{"d_model": 768, "head_dim": 128, "attn_scale": 0.0884, "bias": "none", "tie_embeddings": true, "init_std_up": 0.0266, "beta1": 0.93, "warmup_steps": 200, "decay_fraction": 1.0, "seq_len": 1024, "steps": 6679}
Each number is 128 + 32 x the weight over the matrix's rms, rounded and kept within 0 to 255. Layers, rows and columns count from 0. Numbers have three digits each.

# layer 4 MLP up, 1536x768, rms 0.0585, rows 1213-1237, columns 384-575
151085108143113134111113135069088134154161118160142154137131135202129123187134177197169120123140083113094085108147174080090071151134100163157075154087170159069182115084114102124129130183143129143154134064112191132125137146137124146128094120167153111165118106154119139112163138127134199144123157075118131106074115046115092093117123132128155131161098150161154122134104130115205120162130077157083140103078098058081145186191152135114062080099120081182135144142143126161149101143066134131130153109150078171170131048183147106153098141162168184135211206109102172113051134131151138102
138131106142182098098152160164142100138197137136112164074135061143095065151109132136147176182105135049122070077206179208068150214202129112120113052149155091167111134117173159166165161063121133122129182104074104159123086095164091186160118116154163061128190144045132135088174131157120086082161142216097149154144124068171089105081112149074109145107076140052149135123206149121184128116158088107148130139106170137150109116130134121119087085160144096170159136139113122186158125161099152162099073156072124152177059163158157109116097125094111147159109138099153128121179168128061144126
127125097144152145163132188105139120151061148127141101167176128174155136086081084170131120164098069128184076132062122143081108157103122142165176131179139099142197099130176160137081062121118152058254051122134162138066140124086112149139138101147096139102097171165180138070133073121106174125106163153155108120128111110125084112089160147159123147105152152093136131160153108134128125186130116109173127168155124192114171100149116132166076087130092168156128069076127090079115126114099159128131102154078087135135122150109124068126154093156121167184201092132096154100148049081106074086
124082079127133174144139138124122179125183125151132098132173155101108125140158166112084100129094117120088156157105071121125124117168064163189128091107110155112085088143116131131121157144083196150162102107112097154140148123064104152116143105143091150094130134168158119140066177194130147171102078078186095105064112161156140144131167148150124118067099203130121084146081142128145140098129112149116138119110161133159120169136165131098119144152125121137167144173068167105145148076102104082143064152132083084134087121096140164114158113090174148114114197147157138135042120175097070113
141128179147120128137083083148168154122054103115160129110166157068131086081137105131152143119153059114109091093115121096112066118076082147180135113138149116158110097179151110074140156116105118130136188097068114156141177122157173154138102109112104188080157127077169171070104159132101154085148126108125158195146146119154113097133125147135133176169123111111154129095147141164116131138128099141130137087149139118141124152141117120071151131111069176201136127121108124153105153207091121118140150127111107098129044115074129109169078120112113147140159077117120158110131162163145186081
135154117120105128140139132088136070094112084141101181110144111154041086143154199090104137141185175122160143118125099132109149151115069089156078163160100085125125123166146109068137130119114186186137131136100082106108176101130138104116108159074150110152070134149056128125119126077108160192141149103144120098100125131190151106143145154161103134131111140115148132175104156141167100139156175159128173112118131157092148180180133129161165098134108110107151100153137103150158110159142144118157163177155125125112146153163176152143149133130146097116170115155097128123107118152139130105
121156138138132105096171123115123110154125084124096148114183093115094151115156085107018112077104083148155174073091150195101092171121125129137142127094139194164094157188070138155110139114089120117142167110147176095150134156093060058128091113110163136174097103115130072134140164086174134173117123093124107107140125116142088148129162117121165115199145138145174101155105153068113131131132109124160127159125088166215108140109091077149150167113164128172152121189073063137152095100117110105189118098162127152075119151142176107131117094119145168086101058157104116122126155094106108139
112134161139165111110187089181091105051157108123093104135134103111150134171144160120122133071177132135091074136024170124190103146176158138144156063124143148175177190083152070157116124139207157078172189148141116113151154223138162099121124067080177202146121115109156229171131104138173152197154160103183145142124134133169213176131098064100153038082131062139090084119124142172074115050112147114104109090036114134166183079138167114139128104072065110114133082122179099146063141161125163120198138156065072119140137106087158084097113131152109112134081141128199080127116112140100143149
097133106094118119144094148135122114095140106168119129181122145147055090097089134169084119187048081144139146144148102216128115161125113144133068129166066169090123161065089095091108136127106106158181165146130160132135132136126156155136137148100076112068152117131159102125115156132162131223134102139124095136071102119119167166179142129182130091116120169144113123109124073016095137100078171163125112137118122130092124099154122111093104139096151127073097073139120139091106099136081129115098185150168138152123120095143093158139182130104198145152158150125148045082221106064085192086
091122107114142156166136138190118053121083100147159145169117091153092180128122094107143115143126098115123136130109062135170078134107127122178133118097144158129103102171139149137080095124147132143100132145107132089180175135122119181092186094076115179135166163183160071125077088118148102112058149105160078122046174111101146122104118195163124176146132116112147150199169135102097117119126110122081119186083170136164135137114125108168148084117148126097127135108145110133190168129115133098122188140106057152112077129132167181183106173096147145104067139105207188161109126097063163153
145172143196121087105155115162131078143109125102093081155142151128117135130113162123100129113154181143157092156180145179125167151139067156129146111137151167160123108170135184103148163135139099155128122183170120112142063122112109126136112133147097132079106112089160136158118108088168141122150158123157119168162193132087118126131161147102114064122167187149168157135143131122116150130133110093092110137085138119184182104103164171175077127109148083163137132182091146119135160093108165141098135069141058136121186126157079143123139154144162111129120119100092193070159124115142149047
116148131056105145096098196119056134135100149141109088115124141125123129138136116159132113055115119059095153148096155196093104173086130159202120122064133175212105081174100091080114093129132036128104097151125167109141146139138037121130140138124132171135121088129162119163162072120116159099079132199193130104151157104141145098151123192129141114118164175167110133169096130203131129090147149127148151151103147102076129052091128115118129114124161126135146085182183101165135143193141125169102175137145084139072149094129217100144133124133051098155159090118117117127127147171170135099
168173125084106136139157167116165114071099119142128165112175128124083156099153118136150119127139101134145122151133081151143139114110150163122168174189104094099126095077132134146181160138153126148141123156150163126116196110121095091159081077157176175109096092160127102126084132190069230092130120101176154087128103111189207142131143110119053142136149085116178172064112160137162170110083172143130150101206185087200093102154105189123159104163079110073141081131112170153202127085103135115131126115092190097136083150149167112088095095116106087137167163125131129084147101094119128165
090113108109127149122142062141103163152130127163174151152188073132114120171135162145107119109136139135118137157139083088139152157126119137170123084131128089136123124151115108154129068124093096179113101111144138112105120139156139147089143135157139113144139122134086177154143113135136126106154101102160121159118170117142096148122095095103082116100067163148164085098112199123102149187120119096139146172100133134161108162195085113155140081119143136183192149111145166134117121140180148137120130115120163110129130129075151180097143129149141073112156183152129109153118128122117188065
134132155172075129164135161130110133150122143163135107083117095090064170092115108116129136140156144138112173154095142166083110185141072159170151164109155114140128125095135116122127185134121162193120137187131153113084126048094120155100196128131134139131107149107130133173160087095137101120119083074200162126174159064138118143130147144153100135147104111128131106137118102136160143104155156199119173115147162157153096155090136151140134147087121121105142143151161165086166072070131142130127116132141139046123113126192181154177091148079095116084151155155150127054099102148079143136
136123142089100223072138150137084144100197053156193178095157109101133105119168135207138114106133126189072136112135092095151192065111126111131095129135129161130134122160158113113165098151074179114117049153106123175175082127172157118090109177135096122102100162151136144156115121097122103154114069106066149128108088141144173105079166125219084127117093167076099135167112154163146090137088113094121122118179046126206115132091167143171179108118034149120078092109144142136130148087142130129148159141135107118129084123174162073138066100091151161095121150174126125116131125091101201165
167116127109111135096087108125113158082084142150166101130125105113077136172133064177159143098125095087123170145124148133127097083151134109112168093136111191119139111111106106121166138118169104065116122137088134102104121122168193176095075147141096108170200143102096143160134112148146163113143143081121119164158063137103110119121059129176105123152109103132165170062166106177137084088079092130067106158133206119133110115132172155146159153175147104086109123140147183118165136095178108161111119160088164126118175136115141166089112109085094180115100115163149138126173163132116126115
134158089131133146155114160145153183093108077137132132146168123135115109124179133119155172125176124111166103201102085108109142126125127143073158124143132148175166133123059128090094154121140160071100144162126118104104065113145088100110173105111118199133148097143144141152140051178170090119142170152142147112082089109103128099113078172095152110096128154139158144173139098121139101106109109133131099168132098120064119143137128142122126141116111088108126109071137116100107084127065165113111133152095083116115111124109132187144151096108142128065166152131118138174082080130121085135
067098138155076047176154097087129095133148145183142065139121137083133208156177107150164111096122128120138115122110143155105101152205105139128168134198150195140124167123080110149211075131155095121089079051128130131126141154136130170157117079110179116086114142089105147056128138116135101143111136131145089184087099112095161108111151185135138131112122154120109171159104105110169125127175136154119126109101128197148121131120089173119116083149126104159166135098142142166171161141154091147110117063132063120114156182154159073112145104105238082174051174154150152182104129107132083154
164148105131129085123157170140148137158136103139061176151152138177141166134072114157052081118147080167103115106123093178190122078082166091120134120117079120070082156150156122111123136118139081183097137099147202085091210152102094164137134140127077109161105066129110082138122132132124109097084185078151124127084137165126120114053171090170099192094124103142125119137131074121054070056056115059122128106131118157126108158124185124115139114150110151161133096096165123187123158112120125111160155162133111115114136176161126170179114181122151112098068119121103056161087110161152094105
189045129118117093155131172145113092088109165142097182134110151070142123101145098166067131086155110119092220140108113163083090140139148127191169192071090146170130140077102060090114169149113111113090093191111134138175123101138171149131095141184177134151163143156097121198120150200066136109121130187118162106099124083118066120162115160170128163129147097084125110131053088130092122120188196128114117129146044087128126092111139108134092096131050106176152126152040167075163182114119165106170135216107117109133195106103106154138083134109149127156135112171104149188108128156106130133
124148091100150155170076183138131110086185186136163134171102134159170152121070145111091144106084105152154078077157081122114074145148117075027124052184123200122099132159174152103113137075187112149142124121121127177085070040145156118105171168160181119124121167115071117083163116154103180181142132169143130105054095089139125082124117118116154196142114178183114102123083126135096094105116092100141151064152177169152122104168162118120076140111144150133072143111146202170085172092138105142116107059082164131109133142088111095082122086175135123156137101094077094102080099175136152079
161110159133105139107113163077149121115103117137128160136153158073085080184159142120126157092172178185114052127176132086167163100154162099157129207163141099123156148096162098148092054149175105112121108112092155065043105031107026131139149184136146148137109145166166188142115190098114117154090130121072089077084123161123171131130124125142177103101151068121107177128140140053073148105153090064117192171144138075146130123170188250100143183112117056104159113100101151094119181158133160122153119124087124111166142116110100141119156055179119104129137086078188179118156153098097191167
138148060086186151137098147135140098126120051102139149118100136115133181106099141107104104103142145208115187145098133120164096139119150161148101112136113135137122144125086117131152135199142084126085075138084085097108139152152177113112047052110138093146141148151042121116113145131130166095107117074130100153214083129103087108105146081128202120154134145143102079085154134174173143084118124157198126163109164101163137175137147159159124134094134140125085132143124158149169117157101109166118136131132129133159116087142133139147131206138118079077102156138163148137064096142146121125
158130150137135127100118097169141071161136162147129105134093072123136114188115177169154108119078129132166156148110122125139131164132096115143085159128161089140157112155169102170145142135092143076098110166126154093156076098157125103173139124162095120105119150190106120114198094172074136127084121155083107134129157122115117150100135111142118143143166048179124152140135129139101151136154083103111075071134087135142159078161092153153163159077157059124086152103124144167117115147160165148136177137123143092102153057100143145163149126087157135119140083159161109109143130092168154167
# layer 4 MLP down (transposed), 1536x768, rms 0.0539, rows 1213-1236, columns 384-575
166176126146178125107134147133135100118061167058128121137082137106100157120121110082079118152108159184160168119086135139098132076084127126099117073133158161133181167113141094125109110121137114112108104090097135057113099121148154125137161085124120165115114114114113054100108144050175122136187110195069132101155165098173136170142128079169110159156101114139191087163116126098098127117065157138134123173094087158111105093131162193129156110054101110092151112144126115071147061127152182140056135127082162112197173115099120164156102104071121129128090154130119137053196156145098146161
097126120145099140109096157146120070104113122153115144084110130170096150154132069133059173129132151107091094091174145145114082078123183148080098074118206172162137137124181161167110153151180110084137088153052147132212091074152092185093100155143172076186143194124102052149167130166117086136102128159113105195130114125129103126097124129104154098101136173134195179125128135078065117098155105154145133122193134073148124171121076151114137096117146121108068127119142156196177127172153069175150134159085108129099138175108111135134090222119128085126097167110094137122157096150112203090
160138113088142098143162150089112194137122059146146155145092161181118198096153120107164150073149122147126145092109105194076126124134120083116145135142110125153104099157125119130050115143128164093140128130108123127137146137192072101063096189128203079106084131093125123092179146151180044118109170135098156174117123102118124108144075162163097082091153130140154154168166106123165165112116106135127138129150116105063142102121094109185106108151147139142134161135149110130119149145109107139160170083054063071107145129132139173140147073130146111154161034079153101051156091178192113120
129208168144149120084133153137114064109172108125135090152176066152171131149164128151130173143154171193142154114119108103153160128163118144139092122112147115184081103134074126147148150111114100073102153174165128138088133116083169089125153107138102049143120120172153131147087146091153161167156099133106080207151122081140166108110083207173097118095131153086150150143185129119120189143137138135138125149129147136115098152118127131115130127133139141192124120090074167130172112150134167133145151116183130133126103129156161106178122073134184129120058138136123084150106120138143144057
117112126171149097116111107124164098146147117120149082143098140120171133090105123114127068122153118118099117179143151122141154097144134124110122176118120186102127102081132099098093129157145176161156089085110129147114030113168180093090155132166119171101176125135147114148151118159150100152137113152122117120127151071087090175175108073145105174102128142125065123093173118174119181112126177120108176146142163071135163103093115129089120054145150099136138153169142112181062139144099134057169134131137127162077131129184097086106090220152068131114099174131121091122152113113154103169
064124092085161125120093182157163128137156192109185087120123151083197147155118114098135176107136076103142076139126107142108100030111124119090123135118125162105103115118134113121114123127128130114081165129172134141160119134169170122183100164175117141137166136115114170185099140139082154116112106122116117112191136126127127120150106151098154225111169175124184147124119141141083174106142132087115104117109110094163139095109190100150056132052066152096133142154141148103140078097124163123188140119114150161135123101180156094125118076120128169087067100140126159113140130121103161135
132196136148145096167142052104087142120125122147138107119109142104179086176136165070232176126087188153133163121132132151119110124168126111185112149126136073143129101146118198094119148153138066154160179137089091155113123120074194132152154093122172140108113134154080176163131114141079143118174127090073161119129142112137127143124082120109097130046126134179070105103152092167116119202114145126133156163105096154094148129106150173128128148144064111107146137098119141125165175098198124150096141118125120139098091143141085129082171179122078054200137084135195151135154112129141105151
100089103113089183106123113179107107135135170106121163109076170000085099121115157121097165144156115091145082121172133166126116124103125083176160159133169105141147165128080156116113159127180127114125060135141152140091088073104123181157100093083150151126125147134086092102158102129105102161091058124078152112106103131128177108110078122173108151155125088106073089117112123151079141124168116054122154151104152191143063112121190115178086114100185151054131177101140078144108153114163204163201117120121184154112161179089094120172148097121103159116089103134148172158148080066138128100
167161058154102119139136113128165166174143185171149134172146103110053125118076126137148127120097135111106137147173124204065130215081094140101133106095093118082112119160126082149181139147088144173202095147177079206136144161092107159143099080097183107127143109129165081124193116157141188046076124107158083140067129078114143117131137066179152076070109158100150169173117172102181144111114153132157081177107113193113149128081110149115082103119141142053090103078134163093161088150094138113092119125075150083138062075076113125107043144126154187096147158128197124090125105133141145103
094143116128124125107092116094140168145142148145131139134138141075060112148114129129175164151134129073114136151088117107142189098106129118106156185164081126116114124110076140151080109119075183100069164173132106156127128155147108156082104164129105124123109105182175118114069120095127151100192168172120146104121107145092181164138078096162127077119145150113077105095158112091162138165163141118163048146118179151112131143093121134093137151105109096127131155136086132158077115139098075141151101080149078131160099145156133147070108139099109086105177104114141098134040106140073078170
115119153124142104144063081166122074135177139203134109129140151142164176098154147172120075132113088109139047138101112139159168072141153085094162172102122144157113128123121110108126096156134141102121072198136142128155116114101153135131102145142106113133145112123146132164162140115152106146104068111204117219158106111089196136168155121207079125156149116166098146087103103083167103099140153154108179162112139124105149064110162164172139075147192144132136110150110103182118113091109161148091134147154141213103162097105072098170208144142058064150101135063076106129124105151136130148
127090110092119125137114153137160154151124114121088167054058058142126097095103134108139136181127181117151162196176145104164142169117143079085108124151115125124117154152118156077164106103169104154122163130116118125235073112137077184114120116113140124153125130100149113125135116128137161135099143122161149150098180128165110192132131185158091142147054180140119135145167123136146195126119124112114155087096121137117143193088133138107153181103057122163100145104129113128108154117149189171147126135098108102173167124139104078151112186147074153117103094120083158093128103110153135139
152133126105102147196115067138162102090153110143205115068116129140137125156137094087066093157133140091122102235126086109089133067092097136119179151131113163161128141139140091160126081186163135116161088156100109091154122121157099105123072072152101161124095172071203148127124118162091156149106096160175105105120109135118131117091095105114147146134075150144140134143088133100121174167165154103151135170072212180169187082152046143148143102112127155146150074113198146102129116129189109154180048132108071096079045122121066089141092203093108143075148176103131178145118138153119148070
140091139121108175087104195164133153114104131111144139190124094146086139149118138113111125162143084115153111154118142132154125053134172103157118130126106123109086111152138136152138115163153127141166133208146120135153138150093100100203129154121145120113111150124198164098146087066069143190070154108200124098120115084107089153187079156192124090126124117115130149122122084114130163165157180161164161120167161145088132137158174105120155149094148115107070136114150149134128059110091091146185161091151131129117143133122176100081144151137141108144132079133142103104121109125129089121
142047114091074100074139174113085210161073137160102115106128105170059105160128105147127132126108156094122081091112106118091136174081107132142114138112155201081107178128119173120150135157133145118172174084141126095143135120146141128156097111122124097117158114102135058072123109138156089149126124101154152158126117136147087163124101141180095154166140192149148088111140073093159126138174144182102144100121144129140108137099060172144105174122123088142103140178101071109147033150157129126162135204142079096103096124129054231105176084151194150127111101144112157117127090107108137133
186197130169128205120139092174061139142200129130124156110145134185159137132062126104075203107109177076164187099141179171163114117121169109089165094131145093167149098169148079093105107112073090091177103144164129128116130116162107128129108102135170123085111095124131153156126073141107108090143095104136072142141139074138117114184142151103127152156092125138134164090133110122082133126135081142191094015148123082135156095112159143154116183109124151137128166114086082144127088117150113073100206081209085185150041079138103116049128106107101085158124162150191184182147117130159200141
144067138074110141118132158114084180169135143135133117079151183122156149177143118150117177143161081145068104169126143165128172172072154116111065180149174038161111135181135097098157131115096141126110203110163075128124146157138120147150157123175137120118104115141153171116109136094167122183087132157131077123099122148117152126131151120122120131127193077129118124182175116134096143146124125093112175126155147184091082157163153069136098149123144174176145128049207144176096120097182143130116159118175063131117151106145126122148143090153155066112132157131093134132091099123133177154
160124107126088134149158086143150172143158182188105119101072154139133113083106161098139122175105165137156097125106136083226158136123132153135152086138087105154181139113177131126083071095096151097086126087138089166097130107110128148157196143119157128138138140145100153073146104147116119137158078140126113134126112154120165092144120116115106149161120141171120129135144161120127203177161111126136213088161135100132153153094099078200080221157167123132127138138133155128179154085172105158153140096122127134146085128075144121083128128140056120053131098118138109109081128174130173072
155178129124162150132098140106159102134139158103104179178180156147110132086123166086121103125152154164121170099125141090116161134078095099077167106136123080139168124122082168143090086099154090072053106117132155125142126188130097054068147166159073167112150135166103118119115138132135134128165105135126139129196135158166114187146089164136120119159189112084181099095142155138155126157118115101168123118115166078153139169146085135107167113126150211091059153123150071115114055125108161111083186095114108165166169071034169133132105136164089151086174119130117094119108171126149099101
055135121145083113102133120136134156159142144112111111149149071097112136107111073066116157140165117134087144118121140154140110101155115101127084148127103104180125130058144088159140087084094104142116123084165119114132141142150134123143109126154143099104042133167073103149185150155142200077247128087184158114076137148150190126110064165154173196161129166174166126155087157104146102153145126127141150155159160156096151099077142124180123085172076151097120132085143129160112074150166127166089061087075105144166129129123167169155152161103161172151092135111075137144102110116101110107
121142115140132155145141117138094163139100134099162159094100104237136173169130137096131086160163113081157155124130113115182111138169097159124096146151084158157160109118149123130204110133157106155185086116179174159144139104202148096118156132116117110130104182090126106091100058158159116076138136118088156125108108124114183148136101074141127118101160076147123177154184093121104124159170123134125091145158131102089158134084144086173117121131134095117095123123080111129084136140142093114060118133118175110121090093135102117129122130097163155063077125076139139101109173145115168094
072103131097140060143168096147111117124134078141209145091146114155090141152175098096117075110083112091136182165156148125175145187134122169167150227140113053133126093113093111129113135117099112129153163153108162184110129157114109092162099110076101130167132127105149162163099142153103077052132159110170131129137125117155156126137131141119093117139132072095119127120092061124125195130117117167157067119112176127087173154066185061096178094089108217135123153134122128125140142174161170141160089128163152155146216132187103144136085183153126171166127037122090122134144129086062175140
061156136099064134115138066087140179155083121131155144061164146113105143107150181113181167073156167153116156082112136127175095136155102136194094154147089118152134108103106056153092124128074157134135129188125101158205131108124158165153123110101135170150049173113102157163045135156169141091193130102138133149093113074076136092096123101123166141152134128090155163092117047127137132163146111131203148180070104160077122091094090109142107151175072087129152165155101160180055074135130141146150132129132100113080063122078146160087091165149170128057102099060124104129157137116143082111
118136085170107189141119113130150050126149108143183104140094132130106052146155109175118157168147025093066121162142140107124090157105130092084150125108147100174199162088137123093149163141122146133135086154159126144194049130149142129105103138098152104113153110185180115121122159144170129173145123073174087065143166143107131152143105127172092110116092105086055106139113110140161201196116159142139137154080133135115078113093084144141113146120182077194086112186114130117088144167173143190144069133080126150104105178027147117103125117137111113102111059210132136143127127126140149088
# layer 4 MLP gate, 1536x768, rms 0.0554, rows 1214-1237, columns 384-575
136141072133083102072159187151147054145172085113088131162135063172146155194082164099149119148146154119142101166181166095118122145123153097096146104143213090097118134132160185070161187112204066096115141119079141191166147047215135124154129122116138119079184112109140159118119078137166042089117136184091151159138184122095082136084102140161200152179099173091120145158186122139124119103182095108153093184098081157188179090104071076136112116190123147123116157186110147141148138147122099199111135108114147157114104168169148149136110128147075116094131085152100095153167075167072209178
111168158082141115159160129179129145112150153101128129109084104139108119128169168218105112172150180118081094151152125090108104152169136176154154136163123107161118118183106148066097049188101082129097199137133116125127138095141163131094139136095148147100112114101150151151171110094140108104165121115093115110072126115138120147136115133128082197107119177114065130166077135073126199148199156136135126161180169162111163129107157109130118097120147221156153132146101131097144117062135118082125072156186142107118067081181107122175098095095126131163163017060140075109119159139175105151
149136148112133141078117121091177084147133110131141128172146153142167091158108149143157097131147122117119118142128122100125124093101149106099118095102112192120125131081129135130149130071149124100141077125100121132137145117132209138127113142160131120159137121152123069090123133129180132171170146122069145135134178144108127095201162177131162142119126093091087127062099160200147163135078115167126148098079133120117135122159141170186118117142138148114093085115138093063186171112082146112136145119104124149094066159148076113149054102142113135112110071119074089118140121104165114141
184130121064118145124164145082131108109157125100145126171160132148147153163143142148143119169109122156080085103098110068144108109046125089093126041137115138157108150124073119148106140151153104150126210089160139092157132162212126133084121162143127136088156118149107162102132114173064141100120118142138116146144136102120135110145081145136091161152157144099178188172161119158096145168149098121124116087094126157072142158162175138179124105161096089161150140165111132092104142160127163219114176166063098149133127115177084086119058110116099123200121164156140160129108165150118195100
083108111122179126073161159116186112125150140154062123118120127111136132151172148116147148134106114137158120136118128163085169079144142085112100088102083059157152160116090133126122080177175167178133136122125083116134103148103092094109085114155131119133157132106137136134095120156079176077137111069102168143111133125109152123149118190137195173114187161161143128098128146118051119121089090108136167029165157165118094141138110082130167161096110114148136090110149180125118113115122124122136107147187097161125144108162138171089130094113124144170071205155135157129121129095121104122
133159083115106130153111172088146105164106079095145165123151125158093156125100110154150116140086121123119192149124083104156113089074110156170150144113056084116129143144089078127124091132131133099097070164137146172188187166112059187129157162173163133126163139179133051104140151143127162159153135130144139146115132154182162128153141161156105119141125135074142120167078135098148151102109129153144135166119091125129104099140126115130111136103160184143149105165126097144106130159086140157055094126148069168146114098083103124182135178163144138131119124095097094086148110132153126100
138144124116155104146176061087183073127109127144151120139175145195080181150079106136162062099157134162083072163055117099134028144035140155111100136139140152141136133119108151163073172119255167163190132142094100144176154215079173133122129112191102203129109083167117168126175077133126054093155127160161144150161148163140189140120134128140164126136084134132161137136183129107135165061133137145124173095121135141108171075149077130184142150111087082110135131124122132124088151167122080132181121104151127150145132062125137098121146133124127139085126227118143161141176105093142151132
141105172140166134090097108144102133141114064102052166150081128142091159141152180139123121130106163147093123108080106061111191104149117094117118143115167084139140213102155177139064113082153186104110174110096100179164112147157128185105116145095119128203173188051108159140149133123153124081147130172119078110233137140151172098195099129108181183134158136120138144101072176083146159123184110117136152099109135135147109133141161118145108169120129160192118124150203124174116175102104119130169109143151117126090202163138123127101196177089165130112102151127100091104075132132129147100
094211100133143078080161109088106119094129062134172134148122150110151130019173151163079134100190101057093179154107129120138141140123142134124117115109155176170111101118129158139138093154174185125070157082103167147173145153102101117155081121114090130105101131099103134176153090165112116111114145074096098046156118073124107121123181115135072177122083166152124142156127176226157121126117104147130166128092093122137092156133143107127114093111137105050133154148094130113128122089123118173117168137155143102170181115084118125117163103127146165163083118158111095138186167184102147165
066107092133123188089088129125163165132146146132117172097125127157124148118182135143142099103068137111139153114199121102170124103115114161133125133093142114062098144088103059146055172109140120142131136092091111151127139085141119165206051089122169125130116112145121150126154143128135101074115111045143113109133124096157185147097107025079110189105082097071109139097129163157105143073093149101163142083163112166110086127124142108100172146108085129121162168164122145164112118189146125093139102155121103095095173109124158119136161114123187154099071078138159100154126099125105153149
185106071109180106166130103172145072098073134126105092124167192132157039145090125118092151056153182153147129140195116106144120151102031072113136144090168113130166163141082138137137154141156175114156136110192227122134161142078175118132154128107140124185160118096080113180124168137147095149156136120159126142115114172166140120095119166127132147139126078152122177099084121097070093117044150121141112103091145136094159119113120135129193187151112134145110128149148170112140133212137183073096152061202151131099104106153134110100118106086100130102140094125136066123170148159079143140
125119170146110154081165149120163156128170143081122125117092120112154093160101151071068087226077159191141115169171143125145078147116116100204145094089111126095185128160065148113061111085098145085157153098109092154146142124115086119105105153081115106128107128178138123160177068084156176157182169137121173148090129083144143143135179154067121099149055182127126103113128134134080137190097142142175133205124089093108049148120149112127106157124093157119109154100178117127093174114158153169085137138131150126067177139136151100118084241085120128136148094176130129141173088131114137070
153132146098126119093173112154132153126137181147074101033080130092160117126069116138123140102116107157154116058099139099156131151144145113130188127141059108137141124097154113103116111111095141135160127091073164176138163178101136107111104139085136159139173121150089157125157160118190159106130107114153149162126141103138119161119129125114139066110118090175138093171122185175126157076114127123132082124134089140129162104178132132091115139120151117158115131100160132183091144140145167139086137134100126091117149104134136130097112109144083119112121092090089096122105131154149162112
123134127148126156160200142154156186132136131135114123194158110118052201123138155146138137142178127195160103130168149167154133115093118133167211139171114106150085098111107088150111114116182152147099115130140079112148115127131161062135098126089109130105132156103109117186089137093148130104073150078143170138123145100100135145178115115165079135107183121128173143085113079139085147154135163181134122097085151109136085101163137121119152186109164149142122095115132145165119141107148130159086052129127125146148107078110130105178110133087077113125125156156107186113117147121098084074
096132124088192070107157169104063095062126143168087104177135123101125183159123104135099155153123112138110162165111127129102116113119109101181132066100164140085105176149102087152131109136071188104124171064155184158158118150140119143103141146126145150064102065140132113113072135178134104104196092036146111147087117187134153145148095094177112090162090148117118118113086186132118118133197168105135110139158187117154107154115079143233141139124123132116112112085109090074136110126138099120114122099160124124141134172167114133155168132108158135128078111106123046097145115097107150133
086143099157126062193139140140193095157139098140135106102135176153068095094109129190082088088126046189125087193129159076123131176124108153120075176137151111103172095172132157116037105164106091144084136122148151160112131118115098183119120131098151107125100122116120127172154182122105184174163118142155123103071114177155141111149118177139185137115128093106110097118129114132072142163161187106115135135145087166104068078092151128114145091138101074144194135146101051117101144152110100101106097127167093167128112168113117121125100123154130156133170089115127131115099122134143135088
124108129095111105118165117137121124094129126126076101121137147142112131147121159129119139132126068144107117146150143158218162157160104113171119132140167133136130058112100149066163104070071084118143084069118113110101159131134030126180128074162076132130135155163169087106172150192074196088107147061111122127141113155164068112113162168109120107181158133190152201093087134101132156136137126102122146129158101143145147153149158084102125149104069165104083122161117087152112123199101109120153110102132127140131127178151171159102164147094138093127139108093174107123151136104104109107
150142120105139125096109144139147085108043138097116178134139105136103005140120193168089116176168106114115150124113119132121171091159102099148088078155070126122069162102144130113101114113162132147151149130151154142124144106142138070098071109112105164099121135133125137091190195118135128118101181136098095052202171132138178128168141115106135141133191127118149073133116159104090119128086104105110086202077105165083159123105128119114155180194143126095119141110094126110103157178111138148111126095140166147141108100067155109138149122166091173104100110147126130143073151085161149107
092108193166081138117151134143161130126138125067124125122136168114111152065130138152127132149117116147166100114152058072124122146112100113103129126150095198093073147147096123167183178139174165150145090104143127119112092207155138150096114085193064058160145111086123169082167164142123093165112140051111180166110159171138166073159123121140130125125107114166115124140120160161084135156089117081065162165153152114138092202140166126094101080131109094152137098155114069126072079096128130148112134147100146093079108124102143099135117130144217145117023129148141101144134132098132112115
136106184135112108181144154135104137098171138119166128125201145137149113150063135168096161065137118162118208105105073154115099111118191155181150122044051141134121164111086146069098134179133079092104160131086131098132144119121142168106073129131107156104127121135075125117130133148146134114189159163124099145115095048161098162122104105103160148136121117142112084136049107137110149099145173162103152120146075123140130112091132044118097136127107119132167121148078123108116159127148132114161132153133129090139124172095100108151122203217124143126130162086096138182150146146098202112
148070142149114115080157126154167138141100139144107103114137163113108149073065116145123124128149174151171169127125164152118099136164166139121083128071111131107124132071099175174105070133121193076107107120117086138104193171132134123086152090075087131131138160165197122135138098112123145158168115162112150126150134147112195117096105104120157081108072146127148175166174149139212138198146151163184096136088133087101104165121127104167187088093143183112116087110130134102141082161135085062145123141114079167107120116094128143172105179069154164131158152129092140190141127143136166148
094101165132106125160104136110178120163169171137132095096093119209156107093107100145131166187092127083149147167136171136095082075074151170130128139064117113140097097175102136085153098121127112087110117119154156154219140138104158187177125102091110122136180102149122087109149136112151126152143106105165177132131194089113130105157187120168094113099111064156111075162072108137126107170068150217135107072145177126055096146115155059157147099068141126127184099156151120123128094177116121151140119153175112112140130146191102173063112078118164169132138154120137146088111148079105120121
146187188087139139170110150117104136126088139116103109126125122121082084128081125128124054113119076135155066054151136183128099142114094167132099076095154117105139116134154131122120087110103163185131132134120144141082159098165115164125182132131091091071132104156094038182132146115198154125133179184109123074139115157165172037149141098072091159135099125073124128133103143093095179164131104112109185099096111114057121122201107063079151120127136141107211118108139146106131042120174113172129191080157150184076090163135145082151129195063125139116182108125154119169128167088128094159
144088133140167074165108132100119105146152170153136121129142054070124095176101189134117150082119129091194154097153145183121094133144127134106117206102129133089104104094175139214105181115137160145168136122123158149092099174154120107098117122142131110134083120117111104131153162160100179140115073118143110174158135178109099180076116140157115143123101077122156137151172131121118182119116127117114131115157121073055152146133142135100161142062060130102069173068143069163109106087148132140141139131185186105119150146106069148185131091130172084109164117120125077113094135138131129169